Weights of a small GPT-style language model, trained from scratch on English Wikipedia.
Size: 3 heads of 64, MLP 512 SwiGLU.
Architecture: rotary positions, no biases in attention or MLP.
Training: a variant of Muon for these matrices, 92M tokens, 11290 steps.
Each number is 128 + 32 x the weight over the matrix's rms, rounded and kept within 0 to 255. Layers, rows and columns count from 0. Numbers have three digits each.

# down: layer 6 MLP down (transposed), 512x128, rms 0.151, rows 465-511, columns 0-63
# gate: layer 6 MLP gate, 512x128, rms 0.117, rows 466-511, columns 0-63
# up: layer 6 MLP up, 512x128, rms 0.113, rows 466-511, columns 0-63
down465:105157103166128111176102147088144134074122170113203099173126121126163102133119097183142066135112152095139147074056134117166148155127158137120110094144117096109148152168105117170107190137201152
gate466:147101091135187069170157103131143099097093123132140161167158131112152166049144142131160085134154112150181092106131082140136120157127156145165124128169125139087118091122151144129115125119106096
up466:122102100124154152166151120100152118089109124154134139114144105159126183115145174152153127115140173137140128107127114129120141143113112151211127131121142145083074129107145141115131150133125101
down466:105096143150088147141081130065131121137165183125116061136172123126113030130135106159129180120082130067159177155124141113090121079149136145097167105140113149146152140125104136082101121131162164
gate467:146102113165111157112123165153133157157112084054151126124149147151113138095155118132135191190149125042109075128105090125104186116124113077100106159122130204107095149233163153099163132202142075
up467:116137101118105125131118161083168082163126202111170117115174084117130125141139140136190124135172088138124120139130102165127128100161092144133011171139138193031140170164120111107140126139149091
down467:058091077143110174162170109161101174143106138125098140216142157182133146111107133068111101157109143119140114192104126113146126163141101152104109071123122046100107145114094097149134065166116134
gate468:090115147115181084118219114099099122160138071091154096094129124111152097120114117097164147112124143102168100126117149137135146109129184120079161123113146132123100135142177144133148113149150082
up468:114135134170093152087142124127126093192144107170092141118138083105125159139100121146151136173147106166115142114155135185092159109150166177145134119061135106134120119090093154115089081138084135
down468:154148183117126099156090155114133132170109176099147131135121125127051076093131141190040112083127117114144141171095161100150155140161079105171113138134099129138170128119127088180111124146122126
gate469:132125177101111149132124133161108100107111114165155072115136158114113121135143154111114139066207133177096148159092146166171104132118138098156104089210140172100112096182166147161084128122049106
up469:127085099106167086091143137047150174116110168157151169175141157217112119113110067138136120162081117099173145170142100167098122145050091164093151128122162055136132111117114152127136128117153175
down469:119111074100087144113094119076055139113101141133079095117115139135114090104092139120143088072148061143106129093114104094137129140094111099188107087147199174074126076154140123119099159180083130
gate470:158146068154111102119063123126077107177165172117122190143104081136167161149129127118089102127155166151056160155077107100168165104159137110097167123062096145149119140089052160122144101081164148
up470:142102083130164132156111140138109081078113139159144139121099145115198116129110119126149067147126167154131115137174164103095121149188179139174128142188127098119109123155183147139109149188116087
down470:108114159180122097123160095095191166190131139140141185122103186082083142154182167075069097124136137139072157171055173175097171126131118092132129119069102103134158128089101110131116123101133172
gate471:138206136097109120087152095171103157119123158158143096123140169166098122121160176178152122129109119145085127169134146121126119079180089158142119107107146101090141184154099149149111102125126099
up471:115144168112100136113128128165134160100094147169110133119153120168166169099082178117144154167097148135095144145135151071167145162127160166115087149101110103173152166096112127156118182146121105
down471:136117097080147124124131152123132112114129134100202139101090125122142128162168105109133114107051135168132116133135139130112117153106108146136110100121127150065086183172149101111140156174131139
gate472:148158130136088175097147110109125106128131104025092068131142107104117105108132148103132133154220105106110141086148105144100117095193113148123100107111160152061121114153125161110100137150129115
up472:068067142132180102129094182124126135131140137182177141140133114140141063156111109159081190111064158103127121193133136121128173167105169147144132135124117133121091067119152070183112124063164165
down472:110131176070140085112098120128139100097173171170157091126100136088188133183134143087110133098079088061154154102107126064112109126143106156131086141107125110168146111159190092136153117065125149
gate473:068161122116202117091165209161152151187128109093128072097151106142045076154159136182124159141124103089104060108131026088171102085114164139094083146166135117145127142235139073078170102124122150
up473:059160152108135125178094087138119185194121119119108117099150091155129177095142177185078170137192132127158149103152113145136083092103207146045132098112106168097139104119111152137155153135092120
down473:154121119074064197141142150152151076102122172103135095092154153136063091127116136255154113089145108062103086131130010146157098103118135167089120098158102089102139068117182132060097065177079147
gate474:161151124113175129123118103160078134181090138132107044106110188221093116152149122171084134125075162159120137128079119150094112130142151126141144158094110148171156143122133156044115073100099138
up474:128167131099170144138077063106156116128043165125128069177171136127113129114147071120117140137077153225148194132126141134160095093141090121119156107088116135146134142125189105136139108075140119
down474:101100136195115070096105161130173136096179124105148217077142136098164130140077104129138138137154112129110160127170111103125191093142104201104130152133087095088102149057116086106086149123070181
gate475:120132094140120140121145131111136134126095114146164065127134163145100136131120166118121199079070082112116142164110120146096174115118088116152125171089081158173162140103166188079114110140139099
up475:122107146119190115132167160155086160166111120149149121117142107163121102114094139158059130103128129081139130137126130121074131158104112150181151089138121169140167172095157178170129126164110054
down475:162139158090173129155127148097133099074117080114085153091091128151127120153115108070139082155118124198088130106093113089126148147101121198130075096152169120097090107170079027106112199120125112
gate476:152128091123132134122118152110107129146172076048107117133093139152095119163114123125172200108066127117170107179117125154105173119150184128136157118124124163142157183096121123163148103102144122
up476:109170183075106109135172099063153094124148115173166173161106088169053160115099182122165116043130082120147137173134124118101088125104161137113119157064117149116136141082083107133115130182192151
down476:172080116099124078121140070127168153171152139214105156107211075110090161106099169140122165132102160131121121072159128135106133159118119133118080137178120134154139172137129152079050102174119159
gate477:106111112146125097143144107149108114114086137077173125095130112105127117158147115130065124165070126152127140176107112126093053165100130143052142118168109217110135139166089093168136109147174105
up477:166137144062162150091101167125143150104085178206082098237126092083150145090087108122149139107116097096129092077160112124124163132080125133141120098112118078153130137106153159125110213168118118
down477:130123083120120108193137157125149187103071145103148096084141062127095101084091108165096131147111094172120089112142117100094074103182198082084174140122109125122109156196113099132122121153169170
gate478:072040089111086135177117114116193089118140128064133111115171121117101147125120100060190171093108103134124128142205141154069155099129081150100151085126091158103146130118099181098126115122120113
up478:103113120157093122100136113095134130101108093160066138092092127127120118107137100125096179111090099124105097133130162165100125113094137217125155135144068071131116126167179131144139129165134160
down478:194179128137127147159105112139083133104165203090149098179145097127106102158122202138125116115096169156191165109118161135136111182146144131124158161106143153116088170145107085130088139099145142
gate479:133130131109187146162124117138070114178129142121076105159101137116133145094109126114130143113144115176121132099099161182110115147182075108133120179103106132163144133171221150099103146123119088
up479:128129152135155143157108075154114058082118163067131102137150201129123139139097130108103130133093168162111111087183144121123161121150095166137166109185149174136131154167131145116103141214144126
down479:146120157150113119164175121195125125211104083102105114133199122126065140144084090118148096141173114133157152156144056164141083120140106088085128188065118057111142134150141127137131157132148169
gate480:123133139115158103122138118110115176145157130123079184130112184151155128139145143117058155144175167111114141111117110108166129149177125145109157111128067149176138110101105117156140111178164137
up480:150134091107090114046087123116150111138110144173107139119159146159120134125109127179187063091096126126178132129153093074158148087122081147150129099083157094117150104145175118101144061171112110
down480:128125147148091152164127132160104107121149090118122154165094154179191129129149106133113166178127146131107115112066124177130141182123132091127139147147140197143078153074082154116138155147159151
gate481:190132129173142114037121116192160190141138138126122142133158119097145133121137130140131122100146082124112109189091136147099117162163174106178102086087109148085127115136095130140104136125134141
up481:218119076132103165053185117205132142178133119146147114112131103119162100092147086095107144132150064144135134142153178122081070144151104114093074170118133106120119054120120087173082117145175156
down481:177140134174172129121185163115112132119141133162153090126105119124097183120136200154161085166117115129128112134100128093057169093137137101160165112135124122152150129114110139110201125147117184
gate482:146161132106142140118048119145133062114128070131175122138195118147136117125091206147101119104097086133102100109104156114167087114090148117112115165112094091100111114124112142097131112086119113
up482:110076092114098115105175161131148178168144137154105160078132118145137126145140047132140192126183131136170093143139080122086160110128114108144100115156152139123175149129111074148112092110120119
down482:131085126092129151109147089160126142127115121131085184144089136109167140132139119147116132157121139145163086166097112088126169124129123144113154143105147196140131145166140098162078108154053155
gate483:175132139126188078098120130136148154146151078134132121081101143141120144090093112121116108082109090139150111160093103175068139142141120167137154158072123184153158200115177168128156113125125159
up483:177069155154129105099173063110131109134122114142105123136098117172132146116109157116121141116171082117100169143104194184133071190138146137104141140116086092153118149097101049110131093081103088
down483:123178106134127138103112160089111159091110184135091151093184119109161101096137151129141119165142094124135080108168206109126156169135113067149136131075089112100070149161082166130129109145120142
gate484:164119055099105151132102096077076001165121112168095121114126121235079103182145153140104077096169117118151130154146110129157105120115196078124138206121130157134140167121103171133117163132140163
up484:166141168165128126122073146203147105059173053124084111169131145163080092171141108208101112136127149155144111063101181146108193087113113126118135117081054097167079108135074157096116154171141148
down484:152112092156133154089086092094117120052100129109105166149133121214108157183179124182060103148095173179090129131076075105105141092146124127084207149064067145184126126163075120149070117155162153
gate485:122107107068098150091146096068204158201119111173167119122119174150186176150099111175143154127084098116150171097167072100142082126160128154111137128150112170126125129133148100082127154179132148
up485:114184146123135172165124124094082059125091110138079150134132121138163099085163158104097090131172141170153152071162249199097125122084137131169077148140215093142123124137056132167137137102144143
down485:192158100121151123151097147140135130127135095075170132146147135124089122126113144165133132158120111098163153139118100100200178158154107124093110167099160179120137124092115119145069066151033137
gate486:115118118128099088118141142154172144161181111177086146178192120141085119157103123092108126134151107094135140168125091100119146092114104139157064157085121124144144181095127145058153162095105121
up486:093122146054134089137170062143113087116099135172148146128164134076172104130141202071101120111154144111091136165094114129125188109141154129142159142116134071107117141137122148156095155092116146
down486:137090107122152168130152102134082151171198129127166138185173183143139128168113058189163126078166125158154101145079130082095147126170126144201047127110127084169068081101137151122176140135110174
gate487:126127149115115115102085146154121134176146149155052085139133127161138077099150153175126145116107135148153087068159178145093112108147136035089120120122140068145108119139114156141147085096125054
up487:124138092114101059064192161150170168120172149078134106124166104099169133099131165133132142126128123117106111129113089122139145053113151171152106041198170106111125154194099105091138184067204144
down487:117083107124098133122255156178157097061070112119144139139173125090163144110108074090141123087180141079141107126081092115156158185100123126108101108151133107070182077108157126126117180032177101
gate488:090122133204117109185110116067108128152100087146154142085113148103153141108161081089121112142119078103121097131099146167115138166131091056048074140135116150162091101125146100119163169127136153
up488:125115121204151098218108070097136035172135121167185142130106128116162146162145121109177145173135146085170114130138151149129144145132129092121092108115157098151147152117067098098084149095143120
down488:088185117116110127147153079089076122151123069121111154115123112078129136104144176145156173135179139122077104197105146099116121176179114149094094155151061144101061155115122136100136156140120128
gate489:132077125162123076113082166166091126175074191133161137093095152099164149184158108105086145179112133095140077156107102142143129123082169091118158094090147126142155131126100098082167157145110152
up489:108080111178153082081117092081117141192110127150124134159092124114075091173098180126130170081112144134154125116099170136124121134181095088107113143091120093119124162119156092158137146066117152
down489:103125181138151129076087130075116091118110164198185124072145180084182167107167128120141137134102126065115112120096103111175161129134127148098175135168103120155091137146098099130151126089105158
gate490:136209139094168085117148161084167161120125099147110103108169125131083092125165121141192152141070093104131125149101171074130160171121108174113146073084121131112142105194102141108090117118127148
up490:112153165089132073142138165073112126141117109129123067147152087127099115138158168176153132125131090163166120151107145099159145076149124181100156067108162123123145125162147133092128103117133162
down490:083142158111089129144152119078186130074090125105158109105138152061094091137148104078124143126126133096131113139132178138144130130101157108148106078116131168213122111133103168126091163111073084
gate491:194059150116106148116110117109106121143152125053135204067133115152152123153161095153114163005154138078115140164101114165106140059112192142163096085139155087129141126140148133052141123116156164
up491:135096179164185137139181141097170112134100140102145109135157125195103109131104160088152116115148152114159199097205085141168122128114161103134102185144123183129129172114138139146112128136124103
down491:116156084161081123129110121169166127088115114145070116151133174125187126116091113110116106207150115151157086112140120161154081130182060128106176122125120188120073141115125135163088138130105177
gate492:124123151176129158098135059135135091178154152158106118136117072134137124153151111116170173101170162145124095173085148157138149088088150122156097115149171150094126094103142124111131182164125122
up492:129141128145135106134127099165172114143156091123129149194117111160078105079085136091116113155073090127188139126123062134175116129152140082144147138124109133087119156092093140142137090143136136
down492:124128149130171078105069122159103141084175146113080102061182094127105122145123090085105164124089157178167086146161095118118108157081137175143156123131175167123176142163169164180126172163152121
gate493:114089156114171098142166122101111174125102168106156175102149167146186136116118120094124080065165162123108133066097163115155109159180171100162148134094120153117109143207092196083147216163107123
up493:123122103124186164129146134067178102141159061128166148073120161160150060091125162136152099155131154101143081198160169131088109144140110130112048161104121114140097110126090126149122074072155121
down493:140134083126138183079107144171146105039146071155110095107117111129085134136152149121156152137111129120191127125113144099164125171147100131100166046066109126143112133137173108143128113157198128
gate494:125106174124169124142110124159155116157134108087069137139109111120086121130200131082123107121151133135104160125145127075071100253175133143153147125207099167095162177149146125120110110100204142
up494:091155114112171152116143153147122057112138150129125107154123078149129112163149114153149159116115155082158081162086112195154165071115076068165078102140092118158071118095158187044150151118089148
down494:089095131109078133143129144119135113139113146083162119108129082167117162041096133143140121079132115070122172095172126062088176162146170102182178128129169155125119129167120125125137071108096127
gate495:173159171057121023148115143088169138106121100074127127194123138085157146094157132159151178121111095117097080135105078122070104150122166125158105163208126177142064160154067153119194119166148131
up495:085121095171152175120116128159105124165130129116075099134164141112139094170108112118134109145150149111184123093122134152135123161153142198102120131073083093115161128137099127104185245150144141
down495:121163090102043126123141204130157068143067117200114086134124164203155097109082135163108187087110156061131101153114148121083115123092138129157109137116147099127121110101144159126075148223161099
gate496:087135083092136126069060107158146100109103105083112087146130097119113147105147159133144138131104030105125153124101113039148148102177176158148181105079125143124148086141158158093118172084167138
up496:116086152121130171200131161157098098094106075103133164129139126151128097151169111130109127128084089075124152130105146101153171024161106144149155111046092199110098147106183157087161139110125113
down496:099141135149158171201096107112145101057047061112065107154109145144123157155158090094156135103080106093173137161124123104136148125123116160150125159120123149115079091117182206113185085087083122
gate497:078070126110133115129085159097102098144078138123125152092146168152128146114065089099136118180174182121129134119113087093153129146115135141061125148084137161166106191171123135134148142128134088
up497:128127139097180162168129131105103142154092132111135107179149132076137145130171114081146101141153093137097126127187052069130110115085123090111091106134147198132139143159076108149145126131086118
down497:122120141111114106118117105125124079182155143093159125079152130144143065128113124150071104112105124120149124110150149157153097109119123079117156147165073119101127180081147157140136175109147117
gate498:121134169133132146177085160092100050082095122144098155156168097101110134183161158107147084199149128104099156131110113119115170157131121107111119065138112162127126149104068094120162165122135154
up498:122120142133119099113116099161113167157197140121133133161146119140125129101108134181109162104131120168112097130114156169121055138140127086168136195199122172143107141121168140136102144218105081
down498:098177115125144153146148140118162116168088150166095170121099152104080175161174140157134131169117157141114124105174112066141156146130146082118138105105138133138121097075184045101141142138126138
gate499:172170072149071170069092165138068177116093114088121214155096156124222127098082138140130122143120142116075143187083162164161072190110117131131136110094128141090102103167189066165076137113121149
up499:109109128148158199063109156120158105150125110147106176103164159096107075172084103157150122190101169103124086117084135117144020187138170062132098168154130141178117125127156079117140091150095164
down499:112050164123088113133181092131150087102094136162113146091219139152121175132136114177078103161148127093136135044107114102137097124107160073159105120213126127156149148103112155086099162155137073
gate500:112081133122104068128180120117128098166144107177146127100067141172094172127119146108172151098159139111128093112090153103166129160128165112140171150125086136111115191124142143120129180153116168
up500:100131136121185106113122150153068170137198060129183091115136143152083193162112126191114098146084150115144135111176088114189146153176133117154174126151116117149063109135165117166079120143095061
down500:111172227127119188048132108128104044111091121130134122091116096123121093150086126155104147100102175150196146113110112087165189173110159117153123148166135166063140161135139128101116111094085128
gate501:137127096133093132064169109127122143137163153134126125106131148110136202159127108114051130066101129088098054174053162115084145157163126136171129140153150105091125196088171145197124133217131099
up501:138125136099159127126180152124127112060086145089063136173142119113146137121176126139114174132154144129122121050201114121085123112067067138139141144118100083170144070111117160073135118144049126
down501:165071123104121069194098098094107111141122059187167149087153182171090089126124086135123138141165118113086130120102109132150186131185133166121153125145076128138148131093159123160125160129126146
gate502:190130127155141148125114131079141127138097084170125074174162148076136148145091100211186133171136104165182149148127127120193151133149117119158153099123174116092093148128072118209121107129138153
up502:112101119120102079137178118124129106176076145077112159149126101081101151142116163072126121131124091127117103139144128095139173224124122159098139105103128129102149129142155135187077093134113141
down502:129087149143078112178150172131129105163049098113144093133092107143100101167134131159121138132156115102135164138120192142165123214103137116144104101118110139146121146110137100095100132119108147
gate503:134172121188094148129213148087110087085124101130146127128147114113093100151105138084157140142150143136156133171151155064171151173152117127128146187136191174132141128139160098102107122132111103
up503:139102090119177170119160195104072158111116087132092145144101107101113159157085103140105162117161174089128105131174119114131156119131095124118190122126097138140118105171092111138131135126082185
down503:097164152102159134121113156144123185162120065142149137127148142121179091153154114099119109098149137128155151126108114075147111102112091128151118113109179206122091189096123140135131102122142129
gate504:160166131087153125148026124177093155151152128112137135153158147128133120129100104109120148095143133074133127130108149162184168071148160088189154123120144158158106093129106095137113138144175158
up504:136174115109154126189151097061140106120089110173135148131106135145108086110106106151164158133164074072108134115118154151115107122080169133127175123164122112090167120172124144061164155147167162
down504:094140123127130153148151102117082151097079118161130170117103154091066104082074150132166129124157002080102175108122159108164163110161167140164140120142078157061132138154154077083164116094105186
gate505:129144108131104111144127075084095094162073115098145130132111150074188123125076125136125130139157173163156129079175129131114126143177157125154100129121106175095155222202082180116150125089144076
up505:121140126085147131123118115119078151096191081128115082132104093071166123141158114160132120134108120131115153129136193088067117138141090117134184110168144133158135077126091105098144142125119174
down505:114091105193103139151135119102198102112027092140117142087135136083126111080154154179070086094134151117112116124127114168152141143129142205145082103089093137162151152089093174231141140049110100
gate506:133139182114138105063134079132107166139125156097067125057133101148140115152058153078139123119095141176183133154171103109169108135072141172157114119141129115070130110122126090122134071111086125
up506:107152124175129148127177144154127104068140111138148096215072217108061152172160156149175167143169129134145148143088125157152163124116124101137123184130088124111101143082105074086172134076103171
down506:166085088131103114165096154101136175102176096144103188136107182109121139106170038171160114178170150141091118095188160107169124112132165077141127101121136070140158110158134202110120135166158083
gate507:133140150145083139155185125127065145103123101110145073132149152113105108169168138123100128115101134131144134127137173110130177111128172112070129131124101118101111164105127143150078153090180139
up507:129125150183171136184079193167108133090118126058111108173148136188127134094121129165124146173175125140169110089133087161155128110120128161106141132143129105154129090107190115082167151155078107
down507:100145099115155116110151082122153117095164188148101112136095168126077150140119115126118133086092134123076149107126181164145128093171112115022103079084113081098130106094104123152127112156148124
gate508:181069107137106155165130100178161085091149119142062172103106113158124139163155118175098181112159080104119090104141099145120163174100123149177134172125143089129084124124150117198123103127071118
up508:129053120081084168151143136125146122127153142116099151120122106162123081137160086170116151111107120126080116084094169112112125145089080127155137107091132084107073099130162143192169116123070136
down508:085106075162182199195147084148133114123135123174139134143116139139121162172121113106143121047114168117111089125096144121101077100081104129131132124090184075156115096127118101178156174153113113
gate509:145140153147090146087109107156095082122109079133090126128148153115122099148122138154158121071155138172082079123080149124106118163117149174184127124118145113153068148125175148084096108093079083
up509:120163162102133153156117168105135118144100147147164115161077127099141123089112102127103095177088122089148100152181156151153120116101085053161132127142093051096117107151074155126175153162116131
down509:168185152130110187118066168114097149153115122149095123113133161163172047120157149161172149162177167140055093108151112137119109103112109130180101117182140110119134132126150093119111121107107140
gate510:156107085099117145165127163115154084129167114132198143157144115168154125119116066118166145141129109136110185187159159116147105166132199099091104116145149132097144097104057123113063141178094111
up510:106184110066130133103167121116099149173117108143077110117092156166119167119096154088145161082151116086122170091139140096117067120145221144176196092120140109130154146156153179133169123142122111
down510:125209118182105126146103126083126146147061121153085147074157176127105143099114138165111110190124142164102156079129082129095144129084143084207152040116093114157147128090144131101130116166131170
gate511:074107130123114169143128159121156055116149075183076114147124094133104114142122134106126111102128075106102137124117126143138113123112108115060088120128151128127098163076080150138131159121067136
up511:143113130130185105126142140162160108140125140150126170110095094105151137110172182091103105185143112101116116155144174086134121168123105119153149103155118145142121111066116097156093178130136120
down511:157146084082122103208106127102147178127130125133065167120146148100159099081130070111108148093109136131107104131119120066099166133114148155185095095166101101107115168177111147154110128107106136